Part of a small language model's weights.
Architecture: RMSNorm before each block, rotary positions, no biases in attention or MLP.
Each number is 128 + 32 x the weight over its row's rms, rounded and kept within 0 to 255. Layers, rows and columns count from 0. The size above them is the row's rms in percent of the matrix's.

# layer 6 attention query, 128x128, rms 0.0586, rows 116-127, columns 0-31
size [ 97 106 108 103  84 107 113 118 101  85 105  98]
[[127 130 145 111 111 149 130 137 136 133 115 134 152 107 149 125 182 137 196 163 147 128  77 121 125 183 126 105 111 207 138  78]
 [ 82 113 159 124 117  73 109 143 163 145 126 122 153 108 136 113 143  94 181 131 151 116 156 110  68 132 121  86 175  88 166 201]
 [147 132 158 175 128 113 111 144 129  96  39 107 116  67  95  96 168  94 134 150 101 120  85 103 104 124 126 121 177 148 144 125]
 [157  99 125 111 149 142  84 142  89 122 162  90 122 162 104 116 163 154 111 144 170 133 127 159 162 166 185 146  96 176 125 123]
 [117  88  82 111  61 167 110 107  95 145 167  56 105 165 124 117 169 116 113 150 136 106 170 180 175 139 148 184  88 125 158 147]
 [162 145  87 194 132 174  78 142  86 100 119  78 116 142  81  82 161 113 116 134 140 179 155 170 140 128 103 120 113 154 133 146]
 [124  78  84 134 150 185 105 131 111 117 154 118 172  87 132 175 168 111 140 158 121 120 127 140 136 177 164 157  82 118 118 128]
 [123 135 119 160 175 135 164 108 118 121 124 104 139 148 170 129 130 119 117 160 117 182 180 161 176 126 137 203 188 136 115 164]
 [170 112 137 131  66 129 116 133  39 118 103 186 110 153 166 140 106 148 123 127 169 123 126 132 178 102 153 134  89 102  73 155]
 [121 115  90 129 178 148 137 120 158 114 170 145 127 147 150 144 125 135 107 131 101 204 197 144 155 126 156 160  34 124 111 125]
 [127 125 113 179 129 145 155 165 112 119 116  93  83 105 152 100 180  80 138 140 131 149 131 141 138 136 130 110  86  82 119 104]
 [121  85 138  87  54 128 142  94 138  99 118 116 136 161 150 175  89 134 134  95  40  98 134 121 109  86 105  82 114  86 116 169]]
# layer 6 attention key, 128x128, rms 0.0619, rows 116-127, columns 0-31
size [ 93 102 102  83  83  87 102 105  96  80  91  92]
[[130  97 163  27 100 110 148 105 190 139 130 120 171 129 101 163 105  82 173 124  99 109 128 139 151  98 130 122 144  77 129 127]
 [188 132 121 107 124 154 175 145  94 114 186 111  85 131  93 124 135 120 109 150 108 131  90 158 119 135 177 142 170 184 190  52]
 [106 138 136 192 145 137 141  90 131 137 191 187 151 108 178 171  76 138 131 164  96  73 138 117 164 130 155  71 145 105 120 172]
 [108 160 152 167 170  65 106  96 128 116 152 161 143  77 114 135  94 133 145 186 105  74 155 121 140 132 110 138 205 103 115 139]
 [124 151 143 149 174  76 170 108 158 121 113 175 160 101 149 150  56 120 107 167 106 107 123 110 152 112 140 138 156 116  99 162]
 [155 176 166 160 144  79 143 143 112 126  88 186 143 113  85 141  76  49 199 160  96 108 144  78 119 126 126 127 184 143 128 135]
 [133 163 130 163 147 128 170  86 134 157 142 163 116  67 198 144  89 131  89 157 110  67 143 134 183 109 130 157 150 112  94  93]
 [144 126 105 198 146 111  70 125 148 163 103 105 116  80  74 156 158 112 183 165  53  92 123 168 158 107 194 143  83  82 122 146]
 [107 114 125 125 170 135 148 101 229  50  60 194 139  44 150 136 143 168 174  91  87 154  99  99 120  78 133  81 183  88 159 116]
 [ 88 200 122 141 169 108 144 131 138 132  53 138 111 123 119 150 112 112 133 133  78  73  93  80 123 135 107 139 151  72  48 162]
 [141 166 124 143 168 107 125 149 111 149 128 213 165 154 168 136  74 180 137 162 117  68 121 109 171 130 125 172 144  91  88 131]
 [133 125  73 166 152 186 154 141 130 142 159 137 134 141 134  86 172  99  69  66 136 151 136 124 111 139 129 137  89 127 135 111]]
# layer 6 attention value, 128x128, rms 0.0515, rows 64-127, columns 0-31
size [102 102 121 100 130 106 100 118 117 114 105 119 111 126 118 109 113 118 128 101 102 113 102 119 123  97 122 127 133 109 106  98 110  93  94 119 115 114 118 108 102  98 113 102 121 114 113 106 102 125 126 114 110  97  89 106  96 111 111 101 114  97 122 118]
[[148 109 110 130 161 151 119 150 120  78 109 144  82 130 186 110 125 113 110 194 159  55 135 128 125 147  78 117 120  94 146  95]
 [145 114 158 157 118 112 126 185  99 127 120  94  91 148 132  96 124 149  71 136 116  99 174 104  69 114  87 153 113 105  90 117]
 [ 87 101  99 158 130 101 163 133 125 178  82  98 109 117 143 155 139 105 189  97  88  74 131 144  84 122  85  87 121 132 156  90]
 [ 99 141 121 150 173 151 161 133 100 185 153 222 108 120 156  89  86 140 120 105 123 109 117 181 174 135 104  91 138 135 105 165]
 [159  97 141 132 136 202 101 123 130  94 158 158 107 117 121  65  93 140  75 151 202 111 163 130 118 121 114 119 144 103 111 168]
 [122 182  90 154  66 112 205 145 129 144 104 104 144 100 128 155 132 122 162 133  95 149  97 116 109 124 149  92 125 114 123 148]
 [115 121 116 130 134 161 116 152 124 185 110 202 100 109 169 151 102 118 124 146 166 123 123 156 111 163 115 131 133 106 162 127]
 [154 152 131 104 204 173 148 119  95 109  88 166  68 118 199 109 130 126 154 181 138  67 128 153 109 112  81 110 141 128 154  67]
 [122 117 138  95 156 150 141 157  75 132 104 163  98 136 138 100 144  64 180 125 133  95 145 138 130 145 122 121  57 181  92 125]
 [137 151 168 116 105  56 138 171 153 199  74  76 118 150 124 126 100 178 180 136 155 159 194 101 167 118  98 133 133 118 147 138]
 [105 118 128 149 147 142 136 157 105 107 177 100 116 136 125 148 100 104  81 187 163 154 140 126 139 170 144 125 152  77 199  61]
 [ 64 132 122 131 139 109 158  71  70 139 152 143 154 162 110 146 134 109 127 139 123 115  73 133 188 106 153  95  96 145 134 153]
 [121 185 179 164 131 180 136 159 138 140  93  47 144 199  98  85 131 121 135 127 133 160 103 131 132 107 159 178  95 191 113 151]
 [172 166 126  50 183 165 172 122 128 102 165 144 107 131  99 180 122  99 132  66 117  99 100 138 132 163 134  87 154 191 158 138]
 [140 146 108 134 103 177 166 103 167  95 130  45 148 173 125 153 127 138  73 140 143 104  93 137 136  90  77 121 164 141 171 102]
 [129 122 147 147  91 177  81 127 173 167 150 123 190  94 133 129 121 167 129  69 215 202 141 137 151 154 135 139 152 179 104 137]
 [136 160 105 117 125 128 192 107 129 116 159  82 101 126 122 162 144 104 101 199 117  64  97 123 147 144 167 134  72 102 121  81]
 [131 137 137 130 150 172 136 129 151  56 114 110 170 160  90 109 134 108  77  76  46 107 121 123 129 141  69 123 149  83 122 164]
 [136  88 125 102  90 109 145 113 124 194  84 155 136 157 109 112 169 115 135 147 165 137 114 132  98 165 176  90 165 126 131 114]
 [141 126 108 153 127 145  99 178  97  80  84 109 147 102 159 131 147 167  98 161 174 102 109  98  98  90  66 201 101  97 108 155]
 [ 93 136 137 115 170 105 111  99 126 144 152 123 147 170 185  80 101 106 142 131 172 129 184 178 205 127 148 145  76 131 116 178]
 [160 100 197  67  92  54  71 144 113 174 141 165 117 155  54 109 137 144  83 129 183 153 181  92 149 163 138 153 161 150  94 142]
 [106  75 108 163 118  88 180  96  79 184 135 152 120 118  77 123 106 131 135 127 136 165 136 113 136 120 145  74 145 126 192 108]
 [ 81 174  81 128 137 121 128  94 146 147 106 142 138 133 172 164 115 110 127 108  62 100  72 140 138 120 186 120 128 165 115 135]
 [134 142  81 130  66  72 159 177 143 130  79 110 146 144 197 178 151 104 217 114 136 131 151 124 118 131 137 140 116 142  94 152]
 [142 162 157 116 200 187  53 117 127  86 124 135 163 111 132  56 118 124 105 103 147 133  96 142 119 120 173 161 161 181  87 123]
 [144 124 104  95  43  58 132 132 161 149 135 102 178 154  86 176 147 130 138 155  76 172 177  98  78 122  76 152 148  66 117 116]
 [137  75 178 126 105  91 114 134 114 103 153 134 145 130  89 107 102 129 109 172 191 117 183 125 123  78 141 154  98 147 135 134]
 [129  93 153 123 154 151  82 113 145  97 147 135 140 129 149 120 150 125 117 111 163 134 117 125  95 109  38 127 167 110 185 152]
 [121 114 135 143 115 127 177 116 104 150  98 159 138 129 159 107 113  89 165  78  80 109 151 151 152 148  96  94 113  99 136 142]
 [145  92 161 141 127 119 118 112 195 174  86 118 116 138  44 114 125 172 122 157  89  98 149 130 122  89 165 116 131  72 177  51]
 [128 111 114 144 127  62 121 112  73 112 149 179 202  61 193 164 163 140 162 111  93 148 166 158 114 113  88  86 140 139 100 185]
 [104 108 104  90  94  97 123 145  75  52 112 128 186  85 143 181 162 166 125 154  55  82 147 135 139 117 116 131 142 116 113 153]
 [107 149 114 140 126 105 167 169  81 112 127 136 143 100 204 171  94 134 160 172 114  83 120 183 204 147  86 133  83 164 146 123]
 [134 110 105 174 135 146 123 140 130  78  96  94 194 100 120 114  93 100 109 116 173 105 100 131 106 116 139 138 146 163 123 103]
 [154 110 139 110 128  58 121 170 103 112 127 133 121 168 139 164 122 138 171 122 137 105 156 141 145 135  96 114 108 174 123 201]
 [121 118 106 158 140 135 171 115  67  98 165 148 112 154 104 159 135 137  94 172 131 124  80 137 113  91 136  94  88 115 153 118]
 [131 131 158 104 138 145 119 128 161 139 138 174 100 108 154 110  88 162  66 138 128 118 107 139 137 168 144 120 156 124 130 109]
 [162 143 104 123  96 117 168 117 175 128  95 104 141 149 111 103 143  75 153 122 118 155 117 123 133 156 140 133 121  99 102  68]
 [151 137 117 168  70 128 195 172  91  96 110 103 107 124 165 157 123 132 145 165 102 115 154 143 115 112  74 109  99  93 150 105]
 [150 169 115  89 120 166  77  89 173 144 166 124 113 106 112 175 133 182  89 169 171 176  99  95 108 124 143 148 156 160 163 121]
 [146 117 134 103  67  93  99  81 159 125 147 121 167 138 104 162 175 139 117  96 134 180  98  97 115 117 169 170 177 161  97 125]
 [120  70 126 143 130  73 139 176 140 105 108 118 126 111 202 169 100 133 196 152 112 128 198 162 115 151 142 128 114  70 162  85]
 [174 137 164  96  86  69  89 137 135 136 152  87 136 121  85 141 160 133 109 131 179 174 117  56  79 122 156 171 141 133 111 135]
 [117 140 121 158 192 119 123 152 117 183  81 116  75 129 129 150 114 191 140 170  99 101 186 144 186  88  86 138  89  85 142 109]
 [129  77 109 129 158 119 104 129 122 109 133 126 103 110 125 127 114  70 146 137  83  84 113 130  92 149 130 165 119  44 154  45]
 [104 150 113 152 134 163  77 106 165 122 123 160  89 123 103 115 155 180 107 101 107 145  99 131 110 141 158 140 146 140 106 156]
 [102 130 130  89 131  81 163 133 110 137 131 145 109 115 162 118 103 107 125 157 118  83 134 152 167 139  83 130 113  73 126  46]
 [125 115 142 153 110 105 138 111 175 192 110 154 112  96 106 134 142 214 114 116  75 149 118 117 149 109 139  97 184 118 154  86]
 [153  72 154  96 115 123 110  87 158 144 143 171 133 114  78 137 124 137 102 135 142 154 110 109  95 179 175  87 140 166 124 171]
 [150 103 140 123  74 118 146 178 150 156 106  94 118 149 142 142 134 150 133  96 173 175 132 131 139 123 123 165 141 183 113 156]
 [136 163 152 111 107 148 127 147 135  92 159 151 126 100 145 106 116 105  67 161 102  92 113 130 149  89  73 126  74 127 125 120]
 [148 100 130 103 111  84 126 168 118 159 112 100  62 133  75 140 127 109 104 180 116 113 147 108 114 145  97 174 117 106 118  53]
 [150 107 122 109 141  96 107 116 126 139 129 156 101 125  94  83 118 127  92 166 175 103 115  98 103 111 148 143  98 115  73  54]
 [ 94 102 124 178 142 135 139  87 168 138 128 179 117 133 147  75 119 116 126 101  45 108 100 173 173  61 151  92 127  73 152 144]
 [101 123 137 132 118 174 125 132 129 136 137 163 139 149 105  46 110 176 102 145 143 131 144 125 159 133 136 145 143 104  84 107]
 [166 169 170 108 150 116 102 153 117  92 132  59 156 123 146 114 138  84 150 123 151 117 104 108 137 129 117 148 101 162  76 121]
 [130 151 137 118 185 168 148 129 102 103 138 104 100 131 102 116 139 145 109 133 169  88 124 132 106 107 160 151 134 155 157  92]
 [133 193 104 162 124  57 163 167  81  79  74 106 139 176 114 149 137 111 203 125  68 129 153 107  89  77 105 111 105 122 137 185]
 [172 144 130 154 141 160 144 127 138  41 124 112 120 135 145 130 146  96  63  99 158 114  73  81  57  71  95 112 145 143 128 136]
 [ 87 175 171 115 128 114  58 114 119 101 162  76 110 101 132 148 107 148  85  65 101 126 137 108 178 101  98 164 145 149 136 158]
 [173  97 145 128 123  75  78 157 143 121  92 113 129 164 134  84 144 130 147 140 255 109 145 100  63 148 144 137 146 175  72 152]
 [107 113 128 135 130  80 142 110  78 188 100 148 118 185  87 156 150 154 131 153 143 139 150 101 118  90 108  77 100 120 169 133]
 [135  98  93  90 120  92 138  91 119 100 175 193 198 121  93 142 169 107 120 115  94 189  91 114  99 139 161 132 167 124 123 129]]
# layer 6 attention output (transposed), 128x128, rms 0.0515, rows 64-127, columns 0-31
size [ 99 101 116 100 119 103  96 111 112 113 102 119 109 126 115 106 110 109 121  99 100 108  96 121 116  98 121 119 121 106 104  92 108  92  95 113 106 104 110 105 100  97 106 102 113 115 115 107 103 113 115 113 110  97  86 106  94 103 107 100 111  95 119 113]
[[132 178 102 182 184 142 116 104 135 139 138 156 154 138 111 108 146  95 131 213  54 138 131  75 142 112 130 118  94 161 134 110]
 [148 110 143 112  78 106 131 134 107 170 113  88 157 107 168  90  91  96 136 177  64 127 131 136 154 124  95 106  59 123 184 108]
 [193  97 153 144 137 160 111 103 112 119 135 108 121 170  77 126 174 116  58  80 138 133 127 138 113 166 111  66 126  96 136 129]
 [114 149 151 186 130 163 158 123 136 163 143 195  85 124 104 146 136 139  87 128 182 164 105 213 110 117 163 105 135  94 155 146]
 [ 34 125 118 111 171 175 147 114 121 147 159 149 136  86 166  97 128 203 195 214 101 155 103 144 159  98 191 143 134  96 124 159]
 [136 188 148 165 104 164 151  97 137  77 133 141 174  96 143  89 166  72 131 109 161 100 158  95 158 160 135 138 172 109  85 133]
 [ 85 105 164 132 139 163 108 120 157 190 133 162  54 116 120 122 163 146  79 116 154 145 120 164 142 124 159 168 153 110 153 137]
 [104 105 164 142 181 168 131  90 139 123 129 126 134 164 111  98 179 118 104 143  82 111  83 120 133 133 145 103 152 100 138 138]
 [ 77 119 161 133 113 100 128 118 169 126 131 126 118 140 125 146 154 141  59 146 114 117 104 156 137 184 113 193 165  90 118 155]
 [132  49 140 111  98  96 147 164 110  70 113 133 140 124 126 136 121 124 112 131 115  84 193  46 147 133 128 102 101 124 133  75]
 [121 122  94  91 154 120 135 155 153 108  93 135 108  94 135  80 169 139 118 155  86 100 148  91 133  77 150 106 135 143 186 151]
 [142 192 114 165 102 116 114 120  85 167 134 121 152 160  99 142 139  68  82 148 194  57 105 111 123 145 129 131 131 122  78 180]
 [ 76  84 137 148 114 151 143  83 150  69  91   0 122 100 172  99 121  99 128 128 125  97 147 172 127 132 177 129 157 143 136 118]
 [152 170 163 132 174 128 128 182 116 114 133 146 118  64 107 159 132 134  73  78 121 158 147 141 121 182  84 133 156 148 143 108]
 [170 148  93 156 183 177 130  93  90  92 140 100 152 101  98 114 159  97 153 112  83 144 173 150 100  92 142  92 109 168 128 107]
 [124 102 162 138 118 103 124 111 107 166  95 132 143 138 152 177  65 141 125 111 157 121 144 163  86 130 170 135 103 149 124  98]
 [154  99 132 120 149 143 166 140  88 125 169  81 118 107 133 105 211  73 141  70 126 131 202 164  95 107  80 147 142 125 109 167]
 [140 164 130 148 173 133 139 143  93 150  72  79 155 113 174 127  94 141 135 130 105 122 110 127 186  95 111  96 137 134 150  92]
 [141 138  94  97 118 183  85 132 134 157 193 149 150 191 106 115 194  88 134  95 199  93 110  81 132 110 138 126  95 149 124 123]
 [101  66 131 114 134 147 117 126 117  95 148 161 109  97 148 119  98 114 222 139  69 163 133 180 136  86  81 185 104 108 126 111]
 [109 111 122 134 109 124 156 165 127 148  96  63  91 131  50 158 142 172  95 118 149 141 166 196  53 141 194 103 137  59 119 160]
 [122 122 101  76  86  89 134 182 132 135 147 163 120 161 150 155 128 147 161 157 123 129 106 104 122 112 130 167  89 176 157  96]
 [120  90 132 123 141 109 184 195 127 143 153 211 118  97 174 150 110 160 125  94 178  93 145 110 105 106 127 138 113 113 121 191]
 [160 166 142  98 148 120 109 119  98 167 126 122 135 154  82 111 141 133  64 112 132 182  58 200  86 176  95 105 168 155  99 138]
 [134 146 176 137  54 111  89 139 143 105 148 168 163  65 130 123 103 124  83 137 164 114 165  60 147 173  69 144  77 135 119  59]
 [ 64 149 117 116 141 157 105  71 152 137 109 120 133 165 166 124  98 116 170 157 134 170  57 207 115 100 167 156 162 133 107 124]
 [179 116 106  59  97 124 123 134 152 131 139 142 155 121  88 111 193 161 144  87 115 137 158 120 159 144 128 171  92 154 143 121]
 [ 94 110 128 146  74  97 151 134 162 113 114 154 133 169  98 139 125 113 122 189 141 144 162 168 127  97 145 255 129 154 125 142]
 [ 83  95 107  94 171 186 114  98 146  95 118 114 117 129 102  86 165 160 159 143 104  88 141 135 143 140 155 127 139  91 156  93]
 [138 174 131 175 114 185 177 146 110 162 109 123 112 107  84 142 131 144 121  88 164 129 153 122 131 153 164  65 145  77 126 121]
 [140  92  96 112 148 135 153 137 148 154 178 121 162 171 110 146 143  80 172 132 146 151 171 135 149  50 114 144 133 148 139 129]
 [166 156 118 143  95  98 138 178 112 137 103 179  93 201  32 166 148 167 117 110 189 175  86 108 100 177  97  97 113  92 135 133]
 [132 169 114 162  81  85 111 197 155 128 140 219  93 174 119 122 132 148 148 104 122 114  86  64 147 134 120 109 162 133 147 133]
 [148 130 175 188 146 102 178 123 139  43 117 111 114 130  98 121 133 104  42 134 138 148 123 141 108 173  96 111 137 112 138 123]
 [140 141 169 157 128 157 124 120  85 139  96 120 168 123 115 139  86  79 158 151 129 194 126 169 114 122 131 152 149 150  95 131]
 [110 116 178 164 107  75 133 211 141  99 151 161 114  49 152 198  84 169  78 130 159 108 163  46 128 211  88 171 115 101 154 115]
 [145 108 118 125 157 160 147 141 108 160 180  79 102  70 164 110 114 140 142  97 179 112 130 158 159 118  79 163 119 109 122 205]
 [136 159 115  85 146 143 133 110 102 162 125 153 134 178 131  75 131 121 138 187  90 156  68 169 145 114 130  99 149 194 141  69]
 [183 149  86 137 153 135 116 152  73 139  97 101 159 165 102 114 157 120 143 118 122 146 116  90 105 106 139  92 113 186  81 118]
 [127 119 170 170 110 156 168  85 169  85 137 105  91  95 156  99 138 100 138  97 111  78 200 100 158 107 114  99 145 100 179 148]
 [130  73 101  52 162 125  79 107 144  87 155 162 108 120 140 132 123 156 150  96  87 137 109 104 125 127 134 170 125 171 118 114]
 [179 145  80 103  96 120  92 119 118  90 132 147 152 202 134 131 125 122 168 122 134 143 105 133 111  91 122 150 111 186 105 114]
 [122  94 157 158  92  73 126 153 144 165  64 132  90 143 119  89 136 156  94 149 153 122 202  89 139 125 125 101 126 144 165 118]
 [149  82  97  76  89 145 111 146 114  63 134 125 136 115 135 124 135  82 184  94 111 117 178 107 142  98  96 203  90 152 142  71]
 [113  12 141 115 173  68 160 183  96 145 117 104 109 118 136 132 113 152 105 124 119 124 150 115 112 138  95  91 126  84 126 141]
 [150 141  82 162 183 140 118 149  97 165  47  99 110 135  98 130 142 102 102 122  87 187 124 141 137  72 107 159 117 141 105 136]
 [170 118 123  89 128 156  60  47 136 110 185 109 166 165 124 118 116 126 155 131 144 114  64 114 139 173 128  47 138 155 127 108]
 [151 187  89 169 145 150 157 113 116 137  88 136 146 185  79 123 191  65  78 160 101 117 141 157 107  83 137 134 132 130 121 124]
 [124  97 143 110 123 123 136 108 138  97 199 175 157 165 185 132 103  96 161  97 173  64 130  38 161 116 126  53 141 115 126 110]
 [156 105 176  66 146 153 128 189 116 173 191 149 145 127 165 140 131 174 163  77 172 148 105 125 130 193 134 188 116 166 139 121]
 [111 109 111 147  69  80 123 120 181  60 132 159 103 124 157 157  88 107 155 120 131  98 181 125  95 109 123 143 137 152 141  85]
 [144 151 126 133 120 137 166  76 134 169 109 124 146 136  76 107 158  86 117 175  69 167 125 223 177 148 123 177 159 173 157 109]
 [163 103  75 135 153 112 136 142  84  98 104 120 135 130 120 133 177  69 136 141  59 128 112  97 126 106 116 125 104 153 120 127]
 [118 101  89  87 148 100  99 102 122 181 120 126 133 167 136  94 148 108 164 193  65 137 112 203 148  67 103 194 109 136  85 183]
 [112 153  94 156 137 136 145  73 197 155 144  99 121 165 110 106 172 134  98 153 207 155 105 208 153 110 164 133 182  78 139 166]
 [157 138  94 192 127  93 145 103 127 170  89 140 137 148 161 122  71 116 185 199  98 126 108 194 161  40 150  78 100 136 135 181]
 [121 115 132 143 106  85 129 122 119 108  68  91 126 125 147 158 127  72 122 116  90 105 160 141 151 142 122 189 130 114 116  95]
 [ 74 128  82 162 137 151 110  88 148  81 132 129 102 115 115 123 167  99 140 163  94 131 146 159 112  76 142 113 162 101 110 150]
 [152 146 112 139  86 139 130 146 166  71 113 125 129 100 100 123 134 130 122 132 142  99 171  68 160 137  95 128 149  84 121 143]
 [113 130 129 103 155 177 111 102 101 109 142 103 182  89 170  92 111  95 160 164  80 137 143 125 170 111  94 170 105 141 127  85]
 [123 171 103 122 118 115 118 100 121  61 112  75 158 145 105 155  90 150 104 171  43 140  90 130 107 147 104  88 145 118 151 107]
 [118  70 148  93 113 129  84 155  82 115 148  87 165 104 141 123 100 148 170 161 139 148 127  78 142 177 113 176  77 172  93  82]
 [145  66 118  72 142 105 111 172  95 148 199 130 175 123 139 135 134 157 130 135 174  77 135  62 149 163  73 113  51 121 126 167]
 [133 180  86  90 112 137 110 162 159 135 101 185 124 165 135 118 175 118 168  94 194  83 104 129 114 112 133 190 141  99 101 166]]
# layer 6 MLP gate, 320x128, rms 0.0671, rows 0-15, columns 0-31
size [ 95  97  99 110 103  98 102  90 102 100 103  98 107 103  98 100]
[[ 58 143 123 126 109 142  82 154 193  97 121 122  83 129 133 110 133  93 155  91  98 154 121 140 171 164 160 146 111 122 172 115]
 [123 122 125 121  67 159 125 116 141 201 155  52 122 174 153 123 142 148 112 155 159 150 152 136 147  75 127 126 165  89 193 115]
 [164  65 114 135  76 153 155 104 106 153 140 159 163 172 102 146  56 140 114 141  94 145 163 130  69 145 179 140 125 184 114 164]
 [168  85 156  94 142 184 130  77 138 156 130 119  81  92 155 109 195 132 151 140 162 167 102 136 152 149 152  95 151 173 208  95]
 [100 118  84 111 102 138 138  83 108 109 182  88 139 120  94 131 195 137  84 127 126 149 100 184 168  92 113 140 143  67  95  85]
 [114 131 186 135 197 140 121 158 106 139  90 139 116 101 234 126 134 129 153 100 130 164 176 126 174 197  94 155  73 118 164 126]
 [133 144 112 134 124 141 131 154 121 114 146 103  97 122 120 138 133 174 137 135 149 106 155 102 101 104 198 182 121 144 193 102]
 [145  35 136 143 138 146 101 180 139  89 107  76 113  83 170 114 104 156 140  92  92 131 140 106 169 103 111  72  81 131 129 120]
 [126 158 116 138  54  80  58 127 136  79  94 131 140  83  55 127 146 172 117 168 105 143  91 137 124 162 175 119  76  80  97 112]
 [141 134 129 100 116 159 143 114 171 126 130  75  84 199 154 125 138 143 159 117  86 152 110 198 108 162 164 127  95 100 140 167]
 [117 100 184 119 166 144 128  98 109 148 157  77  95 162 134 191 148 153 156 130 154 156 165  71 138  90 171 189 152 158 133 103]
 [209 102  99 122  49 149 143  75 162 119 136  78 145 152 143  73 210  81 152 111 133 126 157 209 125 187 172 138 132 139 124 152]
 [141 142 131 157 164 155 130  81 129  67 109  68 105 132 153 109 162 132 158 124 175 122 106 153 129 141 156 124 130 173 147 109]
 [139 161 130  80 116  95 134  87  96 137  86 110 162 124 144 134  79 132  96 127 148  89 141 134 143 141 104 101  64 129 163 104]
 [182 165 112 121 155 131 116  82 103  82 112 133 163 153 133 103 166 154 135 133 136  98 133 173 133 102 176  92 130 123 141  72]
 [139  93 130 158 120 140 144 143 113 131  86 106 124 100 113 144  88  63 115 170  63 174 130 128 138 146 153 159 150 147  69 111]]
# layer 6 MLP up, 320x128, rms 0.0614, rows 0-15, columns 0-31
size [ 98  94 103 102  98 103  95  89 102 100 102  93 101 101  99  98]
[[141 129 169  83 147 107 172 150 122 142 138 147 179 120 116 116 134 164 167  99 151  75 181  86 121 156 152 175  78 115  70  81]
 [157 161 108 133 111 143 114 138  74  75 138 125 111 102 106 124 106 101 167 159  91 119 161 149 121 147 101 169  91 116 112 159]
 [158 101 133 149 145  94 108  82  58 124 121  88  88  61 194 111 115 109 109 113 108 112 145 108 140  96  63 104  67  54 127  71]
 [173 157 125 143 139 170 133 152 121  85 100 127  62 115 142  89 139 114  76 179 149 137 124 102  72 168 108 160 107 163 160 111]
 [139 139 132 165 107 106  94 121 123 182  52  81 183 165 158 143 164 108 138 138 121 129 165 129 176 144 163 119  50 153 121 168]
 [155 161 136 126 150 142  82  89 101  65 120 164 138 115 131  65 122 126 141 131 141  64 119  87 164 106 127 122  92 169 131 119]
 [134 185 147 171  30  78 138 150 108 169 119 127 201 103 118  86 164  88 125 129 109 129 140 115 105 145 152 164 191 134  72 172]
 [149 198 137 138 159 152 142 143 130 127 118 100 174  86 116 120 172 144 108 130 155  65 168 136 103 139  92  82 115  95 148 133]
 [ 80 168 127 172 109 169 127 144 124 124  98 202 148 171 110 144 162  94 122 103 133 111 157 135 112 162 200 112  42 152 115 135]
 [125 149 116 156 152 153 101  94 131 155 125 154 113  90 109 148 107 152 147 149 165 159 158  81  90 140  47  99 156 158 165 126]
 [156 123 136 129  73 140 135 190 122 123 109 154 112 131 118  95 109 115  97 153 133 107 133 186  99 189 120  98 148 123 122  86]
 [ 99 146  95 112 199 101  91 170  52 137 108 158 141 121 135  93  98 140 183  99 121  74 112 123 142 106 130 105 146 147 145 123]
 [ 50 155 127 133  63 214 132 111 170 116 116 130 165 106 124 101  61 138 166 106  97  75 126 136 142 119 102  88  91 114 126 152]
 [116 160 150  97  84  84 134 144 127 143 175  95 126 161 181 118 143 232 155 161  95 123 102 142 122  91 151 100 134 142 154 119]
 [ 86 102 152  78 143 127 172 118 123 123 177 146 166 168 191 162 131 105 152 126 142 105  93 155 141 143 131  77 143 174 187 102]
 [166 164  30  92 113 121 116 144 154 152 139 160 142 116 115 120 147 197 118 130 133 149 150 158  54  96 151  95 123  95 176 144]]
# layer 6 MLP down (transposed), 320x128, rms 0.0612, rows 0-15, columns 0-31
size [ 97  95 102 102  98 103  94  92 102 100  95  96 101 103 100  96]
[[175 124  86 120 125 147 122 109 139 105 122 131 164 187 110 197 144 162 145 129 178 143 164 167 124 130 131 120 161 171  71  78]
 [ 93 121 151 149  92 160 228 135 124 141 121  74 116 148 132  90 129 130 116 109 111 137  91 177 121 120 114 139 116 111 154 101]
 [153 185 150 164 180 152 112 100  93  69 153 135 120  94 129  74 141  94 102 106  43 140 118  66 162  95 108 106 130 123 239  98]
 [111 166 180 132 149 143 130 168  60 111 118 142 121  76  96 118 172 147 122 126 112 123 130 100 179 106 111 125 115  73 122 114]
 [113 140 102 132  98 135 121 133 107 126 176 114 123 111 177 105 144 156 208 116 137 116 167  95  83 141 121 111 153  80 124  82]
 [135 126 176 104 133 131 130 147  84 152  78  87 124 163 148 134 177  96 116 119  98 157 101 204 124 136 172 198 113 129 112 162]
 [118 120 125 115  90 158 165 117  84 121 150 122 131 104 177  77 113 120  68 109 111 103 141 134 125 139 107 120 118  95 153 124]
 [147 147  79 178 135 110 103  63 131  71 127 123 162 145 100 136 100 149 138  76 181 128 146 152 129 175  99 100 110 136 178  91]
 [112 129  95  97  74 165 155 218 140 118 131 127 168 132 135 151 167 148 120 119 151 118  46  88  85 152 124 121 122 121 102 107]
 [ 82 142 133 118  95 111 162 162 161 107 153 174 173 221 115 142 122  91 125 112  84 142 175 211  93  88 110  96 116 154 164 158]
 [116 107 160 156 191 116  88  77 109 144 168 129 144 114 159 155 165 147 145 130 162 217 149 107 112 122 114 152 119 154 127 108]
 [101 180  93  94 137 166 112  57 160 114 183 111 122 106 114 102 177 155 133 125 133 116 101 155 136 103 131 167 124 146  82 150]
 [120 167 145 137 174 108 134 147  87 153  87 133 117 168 182 109 136 102 123  79 141 164 138 109 155 218 149  99 165  99 140  74]
 [160 131 165  86 156 128 137 205 146 156 149 183 128 104 159 116 165 151  81 114 138  80 133  98 107 117 167 143  70 108 101 155]
 [141 103 167 140 121  88 103 112 142  96 130 131  67 101 105 169 129 131 145 126 119  87 101 114 104  86  90 184  87  82  86 172]
 [111 133 120 128  91 116 165 121 131 164 136 176  83 119 168 111 119 121 178 115 113 217 128 117  85 129  74 110 114 118 168 121]]